Each number is 128 + 24 x the weight over its row's rms, rounded and kept within 0 to 255. Layers, rows and columns count from 0. The size above them is the row's rms in percent of the matrix's.

# layer 5 MLP up, 1024x256, rms 0.0559, rows 192-244, columns 128-191
size [108 100  99  98 111  93  91 105  98  97 122 111 100 100 108  99 101  99 102  98  99  97 106 121 102  99 106  98 105 109  98 104 102  98 109 101 108 101  99  94 107 100 108  93 100  92 105  89 105 107  96  99 103]
[[115 101 123 152  94 132 117 123 159 118 157 124 160 136 143 106  82 130 138 149 125 169 137 151 124  94 144 124 120  93 118 122 110 107 136 179  88 105 177 127 138 136 170 121 125 132 117 155 174 109 106 153 142 141 114 147 128 132 125 105 113 113 150 113]
 [ 68 128 209 140 149 126 128 134 156 143 100 108 115 128 144 136 155 128  56  87 124 142 185 162 159 132 134 108 129 130 188 150  97 115 101 164  64  90 111 127 135 173 145 136 135 109 120 116 121  95  97 120 144 132 111 143  92 106 120 154 106 108 128 138]
 [121 122 147 163 113 118 105 119 108 117 110 137  92 126 130 119 159 111 161 109 144 125 133 114 147 113 103 119  75 102 142 127 130 108 101  99  93 147 120 151 146 146 145 119 139 151 103  99 119 115 111  92 135  89 108 135  91 109  98  60 179 124 109 142]
 [ 92 148 141 134 125 134 130 139 157 131 115 126 125 132 148 155 121 113 103 152 118 131 165 159 116 156 117 142 145 110 119 117  80  89 148 137 128 111  97  92 121 119 150 137 135 133 153 133 167 119  98 142 101 130  88 155 135 109 155 101 144  90 115 175]
 [124 118 111  89 137 120 113 120 139  76 146 134  77 131 179 105  91 159 123 132 121 193 177 136 139 124 127 133 105  91 158 149 137 160 121 138 131 117 122 194 183 104 130 122 146 136 130 141 105 119 149 136 120 132 149 116  94  85 125 153 126 119 120 137]
 [140 132 129 159 103 114 102 118 107 135 166 144 116  89 143 125 139 105 147 114 108 148 168 123 130 139 114 129 139 103 129 139  98 121 101 100 124 124 168 128 139  88 157  93 143  95 127 163 129 111 135 162 138  86 152 170 121 129 116 112 109 159 119 118]
 [111 167 125 159 159 128  92 119 142 111 122 140 141  98 110 129  64  63 132 135 118 169 155 188 105 127 141 104  93  98 128  99 161 155  92 106 119 124 138 169 115 125 148 118 112 119 140 136  97 113 110 142 147 126 115 151 146 105 135 108 102 138 110 127]
 [140 107 165 145 155 143 148 142 101 120 120  94 104 144 168 100 132 100 108 151  76 158 136 115 173 143 102 103 119 109 143 149 153 131 112 146 137 115 119 141 102  86 108 133 156 132  85 157 121 105  90 155 122  91  65 113 106 110  86 111 119 127 151 113]
 [127 116 134 153 121 136 153 120 155 145 123 118 119 164 163 124 121 132 157 122 137  95 127 110 120 103 131 130 144 158 175 103 114  61 168 204 146 109 105 103 131 114 143 159 117 106 174 106 123 122 102 141 146 133 118 123 114 114 142 124 127 125 145 133]
 [159 168 146 157 137 115 130 172 152 125 108 146 125 119 117 122 125 120 187 122 158 136 124 155 121 111 139 123 158 132 146 111 123  95 123  87  88 115  88 157 112 106 132  84 158 120 135 142 136 133 147 112 115 110 119 132 123 138 119 143  88 135 148 136]
 [106 127 122 135 146 107 139 126 143 133 157 105  90 135 185 135 117 137 163 124 120 142 153 125 144 111 122 126 106 107 153 127 105 121 151 136 145 134 137 119  99  84 129 115  96 188  98 132  94 128 140 162 106 110 152 175 136  82 145  79 158 120 161 104]
 [ 96 118 137 156 121  82 152 137 133 126 184 127 149  92 169 107 111 152 121 143 115 158 161 160 131 116 130 131 111  95  91  98  80 102 142 149 103 112 153 158 127 117 166 126 122 145 167 149 157 126 126 206 112  95 153 139 136 116 129 141 108  89 140 123]
 [143 107 181 172 104 106 115 170 107 186 116 140 119  95  95  98 127 113 145 145 118 120 136 126 133 130 114 153 139 106 157 112  95 134  88 147 127 154 166 133 122 162 205 133 143 123 148 134 121  89  99  97 129 132 116 156 171 104  82 105 138  89 140 136]
 [168 149 151 129 143 135  60 112 180 170 140 138 151  92  78 112 156 101 135 138 169 123 129 120 146 135  91  92 114  93 168 147 124 120 150 111 132 154 159 127 124  95 117 132 168  88  99 155 149  98 113 123 112 123 125 123 154 146 106 166 126 123 113 135]
 [117 136 131 148 151  82 115 128 142  84 147 157 152 135 107  82 135 116  92 122 129  87 116 114 146 124  92  91 124 132 134 124 121 116 108  66 138  88 125 161 133 145 151 114 120 185 126 165 143 128 123 145 116 101 137 137 119 126 109 120 124 100 165 145]
 [134 134 149 151 112 141 130 142 124 165 114 129 127 134 107 116 107 170 150 132 169 145 105 136 157 113 123  97  80  85 173 134 133  74 155 169 131 119 155 105 123 122 181 143 128 179 114 113 120 121 133 124  84 122 103 100 156 143 122 151 197  69 123 121]
 [118 154 142 121 142 118 128 134 158 128 189 150 114 114 144 105  80 145 118  92 143 140 131  99 122 103 130 130 109 144 146 142  97 136  93 112  99  97 127 135 109  74 161 106 134 142 144 152 138 112 112 207 140  86 102 157  91 140 148 110 158  82 137 174]
 [127 117 113 144 164 133 143 125 142 121 106  79 162 134 133 135 131 134 131 152 130 115 129 164 158 152 132 103 109 114 155 114  89 119 116 135 162 157 162 148 161 128 127 122 126 159 112 122  91 131 128 156 126 101 109 140 156  99  97 141 141 149 116 150]
 [123 143 117 135 124 130 116 150 171 103 164  87 145 129 129 127 105 132  90  93 137 116 137 137 136 128 111 132  89 159 120 108 130  75  95 114 126 135 147 109  95 105  96 159 136 182  96  90 127 124 173 117 167  83 127 113 162 135 143 154 151 138 124 130]
 [131 128 162 181  96 144 124 134 149 131 122 155 135 125 150 123  97  86  98 107 137 131 142  85  95 101 127 137 129  99 155 163 111 101 140 128 124  90 132 139 122 133 153 111 143 155 134 131 133 148 159 129 146  96 144 166 133 105 116 127 110 149 187 107]
 [115 162 117 150 151 125 124 105 157  78 139 118 120 109 117 123 153 102 110 152 156 119 128 140 171  95 143 107 154  71 121 146 147 116  93 107 139 157 127 137 111 100 110 160 136 120  80 140 175 116 138 153 114 147 172 127 112 145 102 123  97 132 108 149]
 [ 93 119 113 110 126 108 142 187 146 134 166 140 103 137 136 133 111 137  64 104 132 118 155  90 117  86 161 120 101 140 155 134 102 154 154 118 127 126 101 178 112 110  88 130 142 165 153 120 139 126 147 127 145 117 150  88  75  91 124 127 108 112 120  96]
 [127 111 106 117 144 113 120 149 135 131 141 114 132  75 122 141 125 124 107 108  93 145 114 131 120 153 109 161 130 143 133 118 134 109 141 144 135  91 132 124  84 131  97 113 115 112 111 153 135 149 104 163 116 163 145 141 102 113 115  89 102 125 142 136]
 [ 97 124 153 155 121 123 127 116 162 123 131  95  93 104 151 128  87 120 133  75 161 154 167 134 149 161 111 144 109 130 129 130 108 129 159 109 165 114 109 105 109 129 115 136 119 120 120 134 110 116 147 136 118 106 172 143 120 148 144  94 102 169 136 128]
 [116 154 144 136 142 126 129 135 121 127 139 135 119 142 147 131 125 113 150 118  98 151 113 162 125 134  90 120  96 136 104 104 128 124 139 166 157 122 133 134  84 107 146 107 119 122 144 134  85 168  92 159 136 140 116 177 118 140 127  98  94 125 122 143]
 [111 154 124 129 120 127 134 110 186 117 127 113  67 147 138  97  92 145 103 116 117 148 154 153 129 109 138  95 112 132 154 139 142 104 163  98 125 103 135 132 147  94 122 135 112 133 122 129 179 144 115 189 104  83 101 138 130 119  89 113 145 156  99 117]
 [137 162 121 100 197 164 176 138 151  95 182 136 138 115 159 104 125 134 116 126 121 122 131 165 141 103 135 105  93 138 157 121  78 111 109 145 136  77 123 125 129 110 156 128 155 119 143 130 124 125 114 112  88  94 152 170 114 176 127 106 134 119 158 141]
 [109 113 111 153 127 144 111 138 142  99 168 163 121 119 156 117 103 120 101 111 160 156 117 128 163 134  84 120 103 110  90 103 129  89 150 137 111  60 140 135 115 151 121 143 179 130 129 112 123  99 111  97 148 106 144 107 113 108 109 127 131 120 133 144]
 [152 109 131 166 146 119 131 126 112  70 107 115 175 130 193 119 101  80 164 129 130 138 142  95 158 124 114 151 141  87 149 150 148 106 133 130 119 135 121 144  99 116 139 135 142 134 105 191 124 169 163 136 104 144 156 137 135 125 105 151 136 163 173  84]
 [144 140 141 139 147 143 103 140 132 110 162 144 114 134 183  64 141 155 122 139 156  95 130 133 168  79  96 148  80  95 116 165 125 106 127  90  81 121 120 123 144 135 133 103 133 127 117 166 131  71 105 145 109 134 118 130 153 129 112 121 151 100 155  84]
 [116 143 114 159 152 158 151 132 129 102 130 124 150 138 177 129 160 133 120 106 165 148 143 118 130 154  90 121 120 136 125 139 127 102  79 140 133 136 108 124 113 127 123 127 192 153  72 162 126 171 122 155 137 140 140 153 153 102 113 170 140  90 170  95]
 [148 141 145 128  88  76 125 117 169  83 141 116 126 131  93 122 171 130 150 112 146 151 171 154 196 134 111 129  98 109 154  79  79 151 136 146 119  79 132 108 114 122 142 122 127 145 132 150 123 120 109 131 143 137  99 131 147 125 165  76 108 101 161 114]
 [103 118 141  99 163 158 125 159 143 160 147 127 113 154 154 129 109 139 139 154 102 129 159 117 153 106 137 129 115 131 141 160 104 128 116 160 122 158 151 105 158 144  87 149 142 101 112 150 112  86 108 159 119  39 136 154  60  73  95 108 181 136 152  99]
 [ 81 102 161 133 132  34 147 145 144 142 135 144 103 120 122 137 129 136 112 141 110 127 165 152 172 103  94 112 120 151 117 125 131 122 125 170 121  80 136 138 144 137  98 168 121 114  96 109 136 136 148 166 130 126 125 142  93 147 121  97 121  77 130 159]
 [129 148 130 108 158 122 151 139 148 129 118 121 106 125 136 115 120 144  95 131  93 129 112 154 168 108 144 126 129 103 171 105 127  95 168 106 146  95 107 116 106 103 138 157 126 136 131 134 126 103  98 156 110 131 172 124 153  82 107 105 113 170 176 159]
 [116 107 119 113 134 113 105 166 143 121 177  96 150 159 137 131 126 123 147  92 147 108 117 121 142 107 116 179  95 145 138 155 115 170 107 165 102 112 123 133 114 153 153 120 129 101 146 150 121 122 136 131 103 103 114 171 122 135 142 131 113 134 136 191]
 [105 162 117 115 151 130 106 111 138 134 119 125 121 150 129 117 112 140 115 112 153 149 136 130 170  97 113 112 125 131 122 152  90 120 114 110 129 118 136 155 122 118 110  91 123 137 103 144 115 116  81 183 133 132 125  97 141 100 151 150 151  88 122 127]
 [ 84 116 130 135 139 131 116  86 104 134 118 118 148 162 142 109 141 109 117 101 105 123 161 127 148 151 108 138 132 109 126 147  97 111 124 132 150  94 157 154 104 119 157 132 167 169 132 152  98 120 140 136 133 121 174 123 133 102 106 127 145 111 141 113]
 [135 124 136 135 115 110 156 112 142 123 164 115  99 123 140 125 130 111 137 141 120 116 126 124 148 102 145 124  94 154 102 162 138  90 160 145 123 104 151 112 111  84 105 102 111 109  95 152 145 120 112 137 143 130 150 119 104 115 131 126 125 113 118 163]
 [158 129 150 114 129 112 107 142 128 136 151 119 132 121 167 114  97 123 118 106 112 141 125 111 121  58 147  96 122 136 147 132 134 112 112 158 158 112 110 197 117 115 136 152  93 127 123 144 172 127 132 150  92 120 164 159  91  96 134  99 118 128 110 166]
 [139 166 137 115 151 132 134 133 151 131 123 147 136 133 109  86  81  78 107 119 109 114 123 155 133 136  94 110 132 107 144 153 145 129 121 145 111 145 114 124 125  91 161  90 114 151 102 125  91 171  88 137 113 120 129 136  93 121 136 153 121 128 117  97]
 [ 96 124 137 147 168 139 130 164 144  90 161 155 111 153 156 137  95  63 129 130 116 124 132 109 119 130 104  73 118 116 166 170 133 129 118 164 150 104 143 158 159 164 116 131 154 121  93  82 137 124 113 173 160  81 144 148 147  65 148 152  75 114 130 117]
 [152 191 130  94 176 111 116 163 108 107 132 114 126 121 142 125 104 134 147 141 133 113 126 169 161 110 109 147 118 105 178 119 114  86 130 129 141 138 183 101 135  99 167 113 115 162 111 180 147 135 121 137 113  90 106 157 131  91 114 160 140  90 131 142]
 [ 89 109 121 146 113 149  96 154 148 179 114 123 131 123 190 136 110 155 159 105 124 121 182 141 148 151 146 129 109  79 145 142 149  93 119 125 119 155 137 123 120 147 111 194 137 113 112 115 100  83 121 125 111 128 108 142 111 131  92  80  87 160 113  73]
 [ 92 110 163 113 143 142  98 113 148 143 170 146 118  83 134 145 127 129 152 151 143 139 108 146 126 109 144 127 111 121 151  72 106  98 112  89 143  96 198 138 102 113 127 107 136 118 132 138  94 152 113 135  92 128 118 150 121 141 137 147 113 142 145 155]
 [173 150 126 116 136 117 130 120 128 101 186  90 117 108 193 128 109 152 136 140 128 111 119  99 167  80 126 119 122 136 168 142 142 125  97  98 107 133 136 142 158 143 138 108 144 108 122 110 111 121 142 133 106 152 113 138  67 101  93 122 106  98 148 134]
 [ 76 113 141 147 136 125 126 117 143  69 143 144  98 130 163 120 144  86 164 163 155  99 106 150 103 132 105 121 101 114 154 114 115 129 127 127 113 166 118 166 115 119 145  78 180 113 120 110 155 124 143 169 143 149 135  94 108 127 131  96 111  93 135 120]
 [ 99 138 156 105 101 165  89 121 158  98 166 178 143 133 135 111  94 207 136 126  88 129 145  88 112  75 134  93 146 118 152 136  64 106 124 107 137 119 120 148 135 118 155 172 153 140 145 133 131 127 114 136 117 112 178 123 125 150 133 132 159 146 129 129]
 [130 163 131 136 140  83 133  93 157 110 153 120 122 120 108 121 107 114 138 162 161 164 159 158 130 112 145 109 165  96 132 125 133 134 119 122  94 102 132 123  97 110 138 115  82 107 108 132 154 156 113 158 137 102 161 123 132 111 123 125 102 146  94 112]
 [158 143 135 123 152 160 130 153 143 107 122 126 103 149 146  99 119 142 111  94 132 173 181 163 129 112 131 140 171 141 183 130  90 142 139 128 166 118 116 161 152 156  84 133 138 132 101 139 118 157 132 138 107 120  94 121 134 173 118 144 106 122 134 115]
 [ 98 144 160 124 111 132 115 139 147 163 151 132  83 109 180 125 117 145 120 117 115 144 100 152 151 124 125 138 102 118 154 126  98 119 116 137 109 123 170 154 168 142 128 116 112 128 107 178  94  96 118 136 143  86 111 161  91 121 129 128 162 113 131 129]
 [119 145 128 143 120 129 116 122 124 137 114 151 124 116 125 159 123  85 149 134 168 107 106 137 123 181 114 161 118  73 118 166 119 125 115 130 133  74 100 104 122 127 163 100 115  97 161 139 110 107  94 162 146 151 135 115 162  94 115 145 150 104 119 141]
 [147 137 136 187 147 107 135 123 167 154 129 118 154 111 133  95 110 165  93  94 125  88 134 129 120 144 144 163 120 140 139 133  75  93 137 154 117 105 163 104 110 108 156 101 155  96 112 153 115 121 114 149 144  95 124 140 151  95 134 120 149  80 146 166]]
# layer 5 MLP down (transposed), 1024x256, rms 0.0431, rows 192-243, columns 128-191
size [104 107 103  88 119 104 102 102  99 108 140 109 100  92  98 106 109  97  92  96  96  94  97 112  93  93  96  99 105 109 104  95 101  99 110  96 102  95  99 105  88  89 104  92  89 101  96  99 108 111 101  97]
[[132 144 143 136 117 118 128 140 132 118 119  96 125 114 100  99 152 100  97 126 131 121 161 124 130 149 130 100 109 134 151 133 140 103 167 144 125 187 107 101 129 105  82 110 172 164  98 159 130 114 131 159 129 172 140 150  83 147 125 111 102 105 152 123]
 [169 120  65 118 105 137 160 143 115 108 189 148 175 163 137 124  95 131 157 156 155 108  97 102 153 102 137 152 126 109  93 134 163 128 189 103 209 148 151 150 149 105 124 130 139 130 101 139 135 153 155 113 136 118 128 118 170 126 120  72  97 145 121 135]
 [114 114 111 128 159 138 136 136 161 112  97 137 163 145 116 111 125 126 118 133 141 169 146 138 130 138 145 167 171 191 115 128 127 168 126 146 107 116 107 110 154 134 116 140  92 107 130 123 128 144 138 111 164 127 146 132 107 133 124 150  99 102  89  64]
 [132 116 126 130 160 153 147 136  86 104 150 140 118 114 120 255 111 119 129 118 112 105  94  94 138 111 170 107 125 133 128 137 177 143 114 144 145 124 146 168 132 136 111 127 127 137  86 124  95 129 130 112 162 109 168 127 127 112 167 110 126 149 130  79]
 [123 124 129 114 166 104 117 160 154 150 124 112 129 132 126 101 146 129 108 126 143 117 119 129 141 128 150 160 103 101 174 173 164 128 106 111  98 115  95 128 149 105 129 160 115 125 126 116 136 146 123  85 119 153 150 190 146 174 107 129 186 192 101 155]
 [136 156  68 125 126 110 141 161 187 142 120 161 123 136 153 110 111 134 104 100 180 145 130 137 141 141 137 155 152 150 122 138 112  99 109 126  77 144 156 132 104 135 184 136  92 118 122 105 158 107 128 106 161 124 102 143 153 163 143 145 144  93 110 107]
 [108 157 124  91 138 137 159 176 116 129 128 129 136 161 115  96 146 133  99  92 109  96 135  94  99 117 138 151 131 117 141 115 107 136 124 135 138 121  99 100 125 109 152 127 109  91 136  82 136 150 158 109 145 155 127 144 141 153 108 113 133 140 139 139]
 [117  69  92 123  56  77 146 164 149 106 117 172 161  92 104 114 129 138 126 135 181 105 151 139 147 132 169 127 140 155 127 101 133 131  91 127  90 146 159 117 131 154 147 117 101 118 118 155  92  81 129 110 130 132 142 165 149 142 125 132 110 147 117 157]
 [131 110 150 141 115 123 122 129  90 107 123 135 113 102  67 161 124 139  97 132 124 145 141 131 145 141 118 141  91  96  46 123 136 168  70  79 142 119 148 131 143 125 105 165 111 130 135 121 126 143 156 127  94 119 133 127 144 141 102 135 113 130 100 124]
 [ 89 112 162 103 158 139 107 131 123 103 151 120 132 111 143 108 180 123 140 133 164 108 154 133 140 119 109 136 117 135  79 125 138 138  95 184 165 119 181 116 108 111 153 170 104  93 133 133  83 129 132 130 133 139 111 126 150 126 159 146 115 134  98 124]
 [124  99 161 123 156 140 135 172 117 114 152 124 134 120 138  68  79 128 120 154  95 132 149 171  89  82 133 145  93 134  97 132 161  90 152 134 122 151 122 122  80 104 117 111 119 118 142 107 146 146  97 126 111 112 111 137 100  98 150 122  82 179 132 118]
 [ 73 124 131 126 150 136 126 124 124 146  86 137 121 142 104  90 139 119 152  95 120 108 142 107 105 147 133 112  96  99 150 141 148 147  84 117 139 165 141 102 114  78 117 147 123 125 102 146 138  98 163 118 100 124  67 148 156 143 147 122 108 100 128 180]
 [ 85 130 100 138 143 134 162 139 148 114 146 139 135 161 148 121  82 118  71 120 123 103 118 126 103 123 122 115 123 136 104 147 129 137 154 102 139  98  92 129 133 111 115 114 163 138 125 104 119 140 140 196 125 113 103 119 117 121 136 104 116 153 166 124]
 [126 139  96 124 142 109 131 122 102 159 128 142  99 129 165 129  94 112  85 156 114 119 136 160 128 123 163 146 133 131 111  96 145 100 183  90 130 109 102 136 145 124 127 102 132 139 142 118  87 148 126 155  94 109 136 185 132  90 124 103  88 111 162 119]
 [124 121 137 143 123 180 128 138 155 124 148 122 126 152 120 121 162 137 145 109 135 139 114 130 111 186 128  97 126 131 133 131 114 149 147 170 138 106 137 125 131 104 140 107 120 109 101 140 133 147 131 150 148  67 122 148  89 133 144 130 117 112 103  92]
 [142 104 119 120 117  97 130 109 135 105 133 150 157 125 116 163 142  93 140 124 122  92 153  92 127 134 137 123 150 162  53 135 109 160 115 102 142 139 155 141 160 144 119 122 120  98 105 144 131 131 115 131 163 103 138 138 128  77 173 131  80 165 117  71]
 [ 91 145 115 109 166 147 123 158 133 126 106 123 118 124 176 145 130 118 111 111 141 143 146 136 125 100  93 130 154 105 124 115 109 133 144 132 154 135 125 118 157 139  93 151 108 164 112 100 148 161 137 116  93 135  78 120 112 133 130  56  96 159 157 135]
 [156 136 145 123  93  87 141 150 169 144 152 133  85 104 155  93 125 136 125 121 128 169 142 146  90 120 139 160 161 123 143  84 130 115 137 112 129  83 131 163  79 117 141 157 125 144 146 156 124 128 172  62 138 115 177 135 107 134 137 132 115 143 114 100]
 [145 120 112 105  93 124 124  95  94 106 100 160 121 105 119 115 145 129 163 135 153 126 106 148 162 107 137 105 157 115 124 118 122 166 124 121 161 164 181 120 125 148 144 123 127  86 121 153 126 106 120 149  99 185 131 128 100 133  91  88 100  94 116 122]
 [162 124  90 169 105 124 151  98 117 133 124 123 149 112 118 117  96 183 103 121 126 145 112 186 112 133 167  94 102 161  56 141 116 114 119 141 133 135 142 142  99  93 161 122 101 143 128 146 143  71 120 137 126 121 100 118 123 118  86 116 118 113  94 135]
 [160 112 148 114 134 127 167 110 165 147 136 139 158 116 121 118 118 131 130 122 137 133 148 143  81 135 113 137  89 100 121 118 131 153 133 147 132 136  83 116 146 123 137 134 124 103 144 149 108 141 117 142 110 131  82 130 110 165 159 124 139 100 111 135]
 [134 115 138 143 123 106 119 109 127 129 102 164 116 132  88 144 110 157 161 152  95 159 119 178 149 124 129 119 119  94 128 108 133 155 122 101 146 124 148 120 101 213 119 124 113 137 103 105 138 139 128 115 117  85 116 132 122 118  97 140 155 152 111 151]
 [147 143 125 138 107 154 129 132  71 121 117 118 117 103 112 236 106 149 152  92  87 167 134 143 136 148 110 128 101 172 136 125 116 118 126 145 160  90 150  94 120 172 107 138 136 130 108 144 133 133 151 123 128 135 152 158 139 128 220 123 109 118 110 132]
 [119 123 131 145 146 121 127 108 162 135 107 128 131 113  99 226 152 170  94 132  94 101 114 136  90 143  91 158 136  98 190 162 113 128 153  99  87  88 103 125 116 161 119 140 157 123 141 110 115 133  82 127 128 133 123 131 129 130 125 118 157 135 138 156]
 [108 125 169 131  93 153 110 112 103  88 166 122 150 118 169 193  89 160 140 117 116 130 135 170 147 129 142 147 135 154  98 121 102 112 178 113 142  89 112 152 143 133 127 161 151 151 107 124 140 133 120 127 106 183 148  85 136 127 200 139  98 142 148 120]
 [151 112 118 186 157 106 153 142 126 191 139 138 174 134 162 166 122 148 126 133 154 105 133 150 149 120 160 162 146 129 134 136 141 146 103 133 143 143  96 120 118 111 167 120 152 102 151 116 141 139 182  77 125 165 111 115 111  97 160 120 124 127 136 161]
 [114  98 102 135 119 113 118 148  80 157 158 139 137 107  72 212 128 117 144 133  53 122 132 131 111 129 127 136 164 103 115 158 113 131 178 119 103 127 127 155  94 166  82 116 123 123 121 108 118 124  96  84 162 128 108 112  99 130 147 137 142 144 142 170]
 [ 57 135 102 127 147 162 137 131 135 107  72 138 112 164 108  76 138 118 120 136 132 123 102  97 119 153 125 143 114 100 109  81 136 137 103 186 133 151 132 108 103 142 153 141 103 149 135 156  92 128 111 138 173 126 123 151 118 120 112 119 102 153 121  96]
 [114 164 126 114 148 107 125  88 120 202 148 130 115 104 119 160  81 123 150  95 161 148 128 127  97 146 101 106 124 150 149 123 146 117 172 139 118 122  93 150 138 114 139 123  91 168 140 130 104 142 100 155 109 108  76 144 133 124 159 136 127 112 202 144]
 [145 116 148 112 125 117 134 128 164 136 112  86 120 103 127 167 149 137 113 139  91 119 105 172 122 149 164 102 187 138 162 108 116 153 155 118  92 120 104 159 107 121 132 152 118 110 132  90 147 137 121 124 161 164 141 138 115 149  95 133 143 100  92 151]
 [118 103 124  97 157 147 155 111 107 160 137 122 110 175  85 118 106 123 151 140 131 114 116 119 118 136 126 147 152  87 108 107 175 131 112 104 140 156 111 157 134  98 167 111  67 125  92 126 130  97 173  94 161 113 122 138 119 143 129 144  94 121 131 125]
 [128 135 145 156 142 139 110 131  99 146 135 128 174 138 130 218  93 116 113 163 110 145  87 113  75 135 128 118 163 144  99 156 132 101 120 137 129 141 144 162 149 126  96 157 149  99  84 106 137 133 139 146 148 100 182 142 136  97 127 128 157 111 121 115]
 [169 167 113 130  81 120 144 132 128  87 162  98  63 117 122   0 120 135 100 145 144 108 129 141 137 111  93  87 144 106 130 124 130 125  93 124 144 104 124 167 128 113 159 141 141 149 148 159 151 107 155 120 133 167 154 150 159 128 113 142 118 127  97  93]
 [137 188 132 114 125 164  96 120 126 140  98 107 145 130 152 166 101 127 132 119 133 147 114 116 109 177 192 134 135 117 103 158 127 165 120 118 123  97  80 135 147 112 141 140 133 104 160 172 107  99 120  99 161 130 157 101 100 159 152 164 157 159 100 144]
 [185 152 130 114  88 120  91 119 100 148 188 145 109 145 127 107 140 102 200 123 146 143 127  89 131  98  78 158 127 100 139 176 121 133 137  94 134 124 126 136 124 136 156 114  96 161  94 172 114 183 119 101 123 134 103 115 173 105 101 166 109 107 102 125]
 [127 144 137 129 118 122  95 103 159 145  94 144 149 124  86 157 153 145  93 129 129 129 126 132 128 149 128 122 106 123 183 116 104  88 104 150 161 133 162 128 164  94  92 113 144 108 158 139 121 138 121 132 164 106 161 134 131  89 165 145 108  96 129 131]
 [ 97 131 128 150 125 153 127 134 114 123 135  89  76 154 155 124  99 139 134 150 130 122 131 105 114 201  89 129 130 157 116 124 117 141 125 151 154 155 183 107 165 132 147 113 111  99 112 102 134 130 122 123 171 112 128 127 120 151 160 134 142  92 155 108]
 [138 153 106 148 175 130 129 118 119 152 115 136 122 158 102 161 151 159 123 180 137 137 118 132  96 107 107 124 142 180 147 105 130 154 111 150 119 108  87 109 156 126 124 160 125 133 111 101 122 134  94 114 124 149  95 181 106 146 143 113 167 157 147 103]
 [146  75 105 142 113 134 148 108  92 119 101 134 144 117 110 171 153 117 118 119  91 108 103 130 126 142 140 136 126 112 151 110 130 135 141 116 132 126 181 144 150 128 148 141 119 145 118  94 116  88 123 101 146 144 122  87 171 130 128  87 137  99 153 101]
 [141 140 118 127 107 170 145 140 141 161  98 121  82 114 124 101 151  75 140  84 130 123 175 152 136 146 127 137 114 124 109  96 123 111 140 128 152 142 106  94 161 154 173 134 123 121 157 120 111 150 115 112 139 142  87 142 133 149 106 144 126 141  83 131]
 [150 146 113 123 105 121 120 113 127  50 155 160 162 149 127  36 130 111 138 167 136 153 157 140 139 172 111 176 106 129  82 151 103 153 105  96 122 140 111 113 117 148 149 128 110 131 122 123 109 156  94 121 111 138 161 144 123 123 137 126  69 150 113 166]
 [160 167 119 129 117 148  94 102 103 171 163  77 128 142  92  41 137 176 174 148 144 116 109 129 110  93 112 164 125 127  50 173 120 127 146 113 120 149 122 151 167 124 104 104 120 127 118 154 128 122 140 101 153 125 156 126 156 143 124 110 118 103 140 144]
 [161 128 146 153 153 151 129 127 132 142 131 129 131 115  91 151 130 170 163 130 150 129 114 120 112 140  90  89 131 134 145 145 119 154 171 140 132  96 131 131 127 164 105  89 129 127 134 118 102 104 117 114 179 136 136 103 160 129 117 146  83 131 158 113]
 [124 133 127 160 129 123 180  94  85 157 103 144  89 159 150 119 159 133 102 154 121 168 137 109 132 143 151 122 146 133 132 131 125 137 138 138 120 109  64 131 126 111 118 145 136 146 166 135 148 136 103 114 105 132 135 139 111  88 134 115 112 131 156 130]
 [123 156 101 158 137 160 126 135  91 145 141 113 125  95 109 196 155 108 108 137  73 111 170 114 135 152 143 158 196 155 104 140 108 103 142 111  95 167 147 117 167 132 118 135 121 135 134 137 126 158 160 140 106 160 144 130 119 116 210 167 118 148 126 113]
 [148 103 120 114 156 178 131 140 129  85  95 103 137 181 125  97  83 137 101 102 126 169 110 146 129 116 130 154 107 109  71 113 136 139 123 136 135 152 128 152  87 128 112 141 112 132 148 140 113 139  73  91 113 148 131  88 163 170 105 132  99 161 113 123]
 [114  82 154 143 135 140 142 104 109 102 187 108 143 119 150  83 110 178 133 130 123 153 140 130 100 115 131 118 111 194 121 106 138 140 138 109 140  75 138 156 105  92 124 172 146 151 134 125 112  78 126 159 147 124 111 115 121 124 152 137 153  93 104 128]
 [116 156 119 117 137 108 140 150 147 120 101 112  90 170 132  71 167  47 103 116 226 107 117 135 130 122 105 159 158  87  96 125 115 135 110 108 103 131 135 125 143 138  91 122  96 124 119 134 169 143 150 108 130 144  91 115 152 122  86 145 113 131 112  86]
 [136  91 138 129 120 143  51 128 170 120 126 108 127 126 128 108 147 138 124 126  96 138  95 147 116 159 140 139 113 168  85 139 155 113 152 175 137 131 127 121 160 127 127 154 113 145 118 135 143 115 115 102 103 154 106 132 115 131 150 112 133 123 161 121]
 [201 125 177  91  98 117 117  93 185 125 146 110 125 104 123  83 149 141 150 126 119 124  90 100 140 175 115 145 121 156 120 146 163 114 138 107 103 128 105 113 133  69 139 121 126  94 186 167 131 109 116 111 118 145 153 145 128 145 120  64 123 160 118 144]
 [101 159 160 123 160 141 107 113 151 147  91 150 141 135 146  73 137 130 143 135 175 142 160 134 126 133 102 131 167 110 165 107 136 123 147 141 159 169 138 124  85 123 137 134  87 116 124 154 146 114 137 123 139 128 139 120 101 143 121 124 104 146 140 133]
 [131 122 145 144 147 141 149 143 150 110 147  91 139 146 124  67 118 135 102 129  95 147 157 119  97 119 118 108 135 146 107  78 141 132 111 159 125 130 135 153 148  75 111 164 140 146 133 127 156 108 133  89  94 108 116 131 101 116 120 115 102 132 104 124]]